python train.py --n_layer=14 --d_model=128 --n_head=2 --n_kv_head=1 --head_dim=64 --d_mlp=384 --vocab_size=5056 --activation="swiglu" --norm="rmsnorm" --norm_place="pre" --norm_eps=1e-05 --positions="rope" --rope_base=500000.0 --rope_fraction=1.0 --qk_norm=false --attn_scale=0.125 --bias="qkv" --tie_embeddings=true --parallel_block=false --init="normal" --init_std_qkv=0.0577 --init_std_o=0.0717 --init_std_up=0.0826 --init_std_down=0.0826 --optimizer="soap_variant" --lr=0.0106 --weight_decay=0.0 --lr_head=0.00858 --warmup_steps=200 --schedule="wsd" --decay_fraction=1.0 --decay_shape="cos" --final_lr_fraction=0.0 --batch_tokens=65536 --seq_len=256 --doc_mask=true --train_tokens=166900000 --steps=2547 --dataset="wikipedia_en"
Each number is 128 + 32 x the weight over its row's rms, rounded and kept within 0 to 255. Layers, rows and columns count from 0. Numbers have three digits each. The size before them is the row's rms in percent of the matrix's.

# down: layer 4 MLP down (transposed), 384x128, rms 0.0826, rows 277-307, columns 0-63
# gate: layer 4 MLP gate, 384x128, rms 0.0827, rows 278-308, columns 0-63
# up: layer 4 MLP up, 384x128, rms 0.0828, rows 278-308, columns 0-63
down277 106:124180107117219177067098121139121072075096151100185113119132124146131132128141118119150121112148165094143139167095176139103123160117155098063154131114140137190084093092080149185127152109146092
gate278 100:121157088198128112073159134128167167092116146104159148238092122094150078150062090095100148126123098107061088142094129131162177097116165174110157153157163132178121103132116178181156151124159088
up278 101:113189109074078109171137107125160160117094108153153101133178167095137154089159137154107123128084133151142179135141149146134099172148104098169183112092114156113146112162084129122079156071105121
down278 100:111087117196142091133108095135092110143152095157174195102088138159081071132132149080122105097128146103132117155138086125159150094160169184100096147214153093177177161138155107143196148109114046
gate279 100:168162088174117118125134157190136232104116085114100075189106115132164137180120138102124095207152106090138176122070151141188164155139098158145128090107122143098140139145102137062098124128106096
up279 096:151126138126065114116158137185103147123117130060124086153186112173137105167066070083124099160176122086123109118069083111224124109131107141140141160163126126117128147151124148108170140120108089
down279 103:150115133127129139108170157145146084176169097136151094094141188154159135122081119125148156143149118100184113108088081120131118083182152131129153135154111090114089117095154078143164137147082071
gate280 102:115072164115061152201110163123149131116114145206089184124105189098112065136163138190121217149121099184089107196109135154116146122131110115108193116202118138142165134132122135158085114179122119
up280 096:127113160116152174151118103163120071135103120119155131072129121111044102126116174107072174124132114207142084086111177164117103133121087112156134146149109095138106214088126162114043119119135141
down280 096:087186113071135144164167134084091190116128113129141154131184079133164111141123138107145131127190104135143194091113107192044136180102172107113119164179113133135147071119117130125105102040134111
gate281 108:175142132155139148091174089152129122131114135108123082179125097085082121151186095156123053172126163117091162094108105172090108134141081065121156128127055101148135056090142109128103094139108139
up281 096:126145086053114154081057128100135123099096141146048119170157179133179120131125152183166119118126128122059200109082114149104144147111141047086100148155119152126093152169164184129088105130152125
down281 101:154114127100059100141118104227179082184076171125085186113149162125144094098143062157100112138099180165125150114168080100112163094116090179150110116142085070120066109150108127082105163076107141
gate282 098:170108098095138100147134144161122104098125092091080099118147130132103141126104153149222161097096097139116115079093121174088095112116080150099096105110087124112121169120105110063087121153111101
up282 092:171131110209143073136137101133164134152173132166126110137083104086121116159208119092078136124144111126190159130071153118088163178099080108107197132194129135122073149121106096147105103121065080
down282 102:166091087117156104147082114172136109106156096111116089114122098114095156136131141156116136109128107172133134079079104141067064117117114135122109175155159113101094179096081115157096105134134123
gate283 095:143096112139139124136110119091142128093135093050091126114184143121176117182108088103132042101101086155158143139115100143081091142086112165130167138094086156118125135120115145122102115153101073
up283 084:109108118076172168059151111066124107178131089063142106161204116160106072186096126129098108114077131191112140126122110098112163083119162159151118136166094120114089166067171099106151177140141154
down283 096:119125112189165132151146126190102125124109176137129138170107137116068097099080150169085139098076147161144159114172118109127173167149148112145130183125158126109131089141109126102072131089089165
gate284 097:163132121124063071131139111103140188191122152127117153166110184126119129106101091134107188164141078143149099104188160134066113177176147183133071096177172084167122166167152104112156133120110105
up284 096:157160154095173121137144120198083170129145105080173131173158149100184078137165112202090136123150131138143158105091121153123121093141124135132135116140104125083179184143103133100143155066100158
down284 098:103170141124092117161163132058190081104127143110115099124145170146187160076160122114099082132091181156159148092105091139145166092116139091108173127084159151102098132126092168137147175134153181
gate285 092:145122161095161069174163199157169176118105072138156118114156117154073118101110084168129125153100130116107146147175161121164115151127141090158156120141124097082136085184099088181139179115114136
up285 093:166128089127092101182129202132156127126141119180109144136162101143120188104096158124102166130081141119062085117178116150156131143102090072133191129147155090081140084172098092143141172133104118
down285 094:055112077137131146114127135077139177130170112154117109171142119138152121110169154172109083118157076129138155156123097054099161125084177146185087168148083215101154066113187091145082118083133134
gate286 116:182167113158138134148099088140136120148132164134133166157108099127118168161147156116122100138095151139186173188106108094111174108125138084164165079155170201143049135151141173133092128160184144
up286 106:144103188117171118107077137150132139126091069109123106084147167141154086139114125158095095166142110131110140090160083170168090158182106136084146164119113097104111136087151116162161143129077103
down286 098:105152117126106123120110089162131186091105105113109131134129119093161143113159116129119140143146158145129170139093096091048122133121115081149138144136140183160144128161090154168084101180201155
gate287 098:135095105130113170100114105157068149113124097107082120129153094120174116142121114087131160111059168149143073139123093130143139148118150135183120091063148165105095092143109135152094128111107166
up287 100:147103114133163124130154079112119133139195188104112119097148127144130110086129155086119108064157103149060126148088091105132117175140129190164122164115128146130144177123073130122163114087148121
down287 100:129102130099120081115158105118126074133131143117157104080063130143118131106090079106209144135202070118078127143138139108150149155144165109136133115193110117106116115108160134118137180137121085
gate288 089:141106119108168187173132118195136136134063141123139136125169092175133154131158134166161150107156062152155118074095100135146168154107107107096149146164104175128154145132118098152119085074107135
up288 095:156147175106094132116088158111164105106136118118177106135075125050079135118108128157132054110125148079151134188124117118092131129164101103126171157109149082158101058115164110148169137120135144
down288 097:131106148140041133146096094153106058132184056070066111085102115143107156179136204118153096121172143118128106153074121137082139168170140135124138154152129119146063143099222113134147158166118100
gate289 103:100173151142134161119099107100119183147122102162097133183120155063157114148137169115126074164086121122128184173185114136131148142197147142180122126144101174074134120119168161128182152179099113
up289 096:144118100117154118108140050084124196131127123128123142110248141130110122087107138112123119124149131109146158153169168126105156124125166125217132140163122134093201130109118122132160144152134151
down289 100:164102146103133116084155097133172173138110148154153206135157113118184152176093116126163131104169202142115149129145134118102049124167122081129143158142136145103123108149083073052111139107143179
gate290 097:116139086134168126157096153132092157163132188173181132140110138138134159117153091102143118174127138113138127107162136095155147157154128074155104127139133049131160115136066180136150124133099056
up290 095:092120125160158102198087132113091059164127166168172146194105105149128056127119084123169127150150112140111139119090097114144168185168114072130070100139135089169147105126119173148106078164115106
down290 095:112149131097096149097118100110142115124123151148109142155150164181170158095156109143153175143196141135130156193132129139172147078136120163197135146127123093068100174156109153161121159186122163
gate291 112:107123103121157115123145090145084078107151143147145113194120161111098082119122141112073160115145188128153142124141162085176110100126123170118112129133150122117172150071087129154105089111166120
up291 098:094163156118087184151130151022111144149154133133148094159170096154139161141128161093129135150137163090113142171172154048163077084099177092152141143085123085150145114148152111138136079102130128
down291 110:111131137102136160126168083099070110129131070107116095177150087137060109136108103148115094113164155138134179159156154080193115088132151195129138135171135096135084098084082138164141119131113088
gate292 115:146117133067131118047163064119091109165098109194147129069151110134124077166104126116172125136099113086131116106177091146087114163161145115108118117122088116133186103146111096139139147136053113
up292 103:126093135093071173124125134103084135109118153147118164089150107120117106160150125110124117125132127141045084028156078140146118137141117138107149093094123144108136095120115104197180111126091091
down292 105:112136138055087152083153141104115156144121144116154091099040164133151123159103103123178134134154143094100117107165081087142126168100123137141146173147171105084153099119084144171165114069152097
gate293 104:169152099184144042178168178166100138093115122171058151137089129118151112122091171190147077134103113116135103122137127131085150168106199129176132109072141122144107197113120111113070109151110163
up293 101:086128110145142127136085100120135079201083131116156150125118090099131160094197126140143129143094160112063132147097117105135136148112163125151124100154156130112103140114109146169119131221060107
down293 104:142109099083162174129078084161133136180153071170125148156134100108130108110156157102170149090120193114128132163074135157127093172123146191152084088166175150205163157078164158117165142109201089
gate294 092:129139098128131163190167107117123130136142113185121064117097114166089113121118130146161163126168100155129210066153135115130152173098088124185160141181157158094124084093107086120088146102121087
up294 096:130121117137148122124170204102126193093156129170183065105099154101084136110074154161172120138153123118139148086171122145127179116080122118160148103158147137073109088050130080135086092142131116
down294 098:143099145150184103142155163079081156120190101122127093112144163109028099123115122158137089178084140106172130128145100174124169136125132122162144120116165121198116098094099157057109152140152120
gate295 093:154118136167099140103219163146056117175128131098133104195164117148150123108146151135135146100138155107084092093145140165143138134073081149125095059164120062162118167128118156110130091120141096
up295 095:094142122077146152129095083159164152087083116178120154068124142109076067117148099100121112166133104116204149157114131085121104106148143124097125144109070191106116103078155142122108174111106140
down295 096:160141101132157185129180042097033131143094137151105114121147107103103128079154136136117116160109133144113162145110150135131116106105062136105102135118097087128126100172133141095164090127115121
gate296 099:095112102124128169125163159169108147186199096156096086175111123221121101110077090169165143068143123079136084147157113123122154169114068117143165110092127148190113186146083154168154159108169148
up296 104:182169095112127118081116117149167075112094158094177197107114131156126171126143100097110134132166131142130150155135150149108140102137156125147142210111095060143137088106141094133079096155090076
down296 101:122108143105118108152134161128121171134139115048065082101138059115137104189141179119136120121142119128100074099096145105160135154116118096079083068119170147105072101133120224141159131114136169
gate297 107:124120131124094104127091088074155102116110153144123124124136172058113129122127179107148165115109153115089109144133142084112150151133146088146153126176177146090072039123071134124135142108140182
up297 115:187077167153104238105102164134193157095145108142156088110173167095176088078139150106109113143086085161116112097076055142093092107135160136098105120138133128092097141144121158113150102080130167
down297 108:099145113120171134090061071122136065142181140130161162080110201137071119155093101143154131134153094088125106127116115156163176147114122133126190133108126171111140171157096134169116107072076125
gate298 091:112092142097102138129072110127155135136100132109150145089100091101062101167154086111056143138092168103159157149119126153150118153058166136068160103084146128126127138145156107176151066161116162
up298 092:123128137172160153148084109093135101090135183067089091155202125146148100150108106131126101078161134149179079096122169099174118112138113110108126098126130140106137080185165092121077126106133133
down298 095:124105162169083107111149134133141122104102177093132117170181145112140143120067112131122113112145130141122093092140169115116109177157127143117042132105172100091104195111078139075198142165095202
gate299 112:159152156136099086128130132175160105100155166175139074152168123092150158137098127141103156171142191176147075212172095104121114126114080111118145155178175154146145086107104160146092170165134080
up299 103:161137157151117112166159156156144145122112166197107113147085169108101084123058114106162170208135134144110135174193074120122115149140167127120107139144146165161089104122135121131109143080113119
down299 105:172131133128185121146135090134139152085169115118147096111143144167142182138144118132077123161177170140175141112075074128132125147100090109192093146152141110176145109151096147167145115184120067
gate300 085:163089165171154145134104148126111137161170110123129132122192136101074089092125111109206163090123157204166108159125161116090161072144090138099080140133094109081126090106065132079137200156096104
up300 093:125140126093136154043154175188162119153109086171117107075166137135158108113129144157144086117210141134129128179153138090141106110150082133155063123120112162152074107147149130125143154129195169
down300 093:107135144106175116201095186152072138133107149126095082121131117117075161117148085171155126122150073090121118078149104157149125052103135122207160123105108101159098097191130093164113172155118109
gate301 091:175143071156155157167133120147154135188073128105133115126100141169196132138194149155163162127110087100148217118130161117133118132093079129145110137164124160089095141150115156105149131117119007
up301 088:129161119085121154113187074182158115157129138097207115128091124123152129108169095119143105039113161108150153166154112165090116121149118113155118124199076180106152089094146098155128096131066148
down301 096:131120127113178077113171084092123039109114143130138088131142128128083073125157074068152140097194151136155132149148101083117085079103169092104077101091097138160166059083140082063137118143094113
gate302 082:166174109139072168181163141165157077175038153126114134073095119109173164129144144092117157116104077107136127109155117146101107134149079128134122117119142165139115153138112101135065140109164134
up302 092:107116155123124088103158143091152089161115074137124146155181109155151059159145183146209108122188140127131193145123115121146100150106149064097099163155094123105172196148141112105100081130089124
down302 099:137106113117085079115130098137144062157145064166150168187135088143146153158154147169131146094164143160167184117163065110107203167086109068145181118107133121138149121166120154110066154158124131
gate303 100:132153130087070134126198165132163117136117128063078167087119138140106156163151138113150118140129210141126146096120118105138123144194120134177175149174117103037123094086139148155160188119177104
up303 103:149183079184109123107135132135109171155094174084136107079099123116143126113063117175120150135091099132064172149149093121110157105155112199145138126104149201068089139132114138151194096142150135
down303 092:131086158082127109119129113077155098091184126221161094125162105171158171176151121107039162080154111122146097109083053138129117136125124087080115140103108089212162146204123163113100092115155116
gate304 095:114140151197113138114147135088073146098138120160141109143123149118062166109080063107145121148177182139114178151194116135114133068100108137172165139125145119098169133092147144173150083064160122
up304 103:170106091128113156184178167124122094076134159122086169144113085161083150061104169100154092107076149121117130110161097110164153143146121067106134167103124125105136091177147174142066117040127098
down304 099:135099100103149137158127112128168134192128166146130177128098103147203118123151119107131071096083145159153149150061111101132145073113180091132107173139162138152130144129137164119113123148078149
gate305 101:122104141093149183121132094094147130166108157137129084106134057148122183103136138132078106139109100135127140133120180197174163106120143174145149130190105121135161107155121122082188158140101117
up305 095:107172117154094143167144100093120120138131113107113190111151181139145127152172109127142173139134113177091142166164104075093119141159173106102107105159154180104089135092112163166107111138123143
down305 094:167105119169119126116107104156167132123095130096154129105153079107139159125150122115125158117147130088069147145112141094187118119112097122107117208159099142113126096166105127180171090095104115
gate306 098:135136150220113071103137137082076102108136117137073115132138120123146201126086071091127128125118137092141093136108117158105118047122140153107142117123087106180144077098215132159134156181145072
up306 092:117114098117094064141119157194132094166091117113120129171102142134147140179147181150134204082115105160094145146141084118140157104104075133130115054097165126169065096176124106077128123088102162
down306 102:140092125181109153111113121129147166135124122142151104162117151174153169109144109077126154099079073077151125135149109113160119105100125157129074120115121099149173123098122087125156109141128121
gate307 102:091186130116106116143128080141142088150088099176124092110134099199076131096095133076115094077158154065113101107163133059146134099101101146133119097095137128120161096172076129124103125098123148
up307 096:154099141136189154135071124185118095180073124144194174094120194109137105118160132130071071152118177155131157122099132102145131112156080165100111134114155098118123215212137159112104146161123127
down307 105:113136147133102120080086145126119117146165210055147194139141182096179146180181140156142165109104086177141124152071159128128102103188126104111136123122117099078126152113198095112134153185194114
gate308 092:139158164193085177170190195114158138163132083169138130178182103083105105108131171120161132133189151111087108108132125112179111131116134106106136105136171148154185119139154155142144124092175073
up308 102:099115100132144153104120095120079089146112131117166120166092113140125097198098166119092096155111138170134115164045153099095153183143117157119119122126107114139161177118148105145108152180135121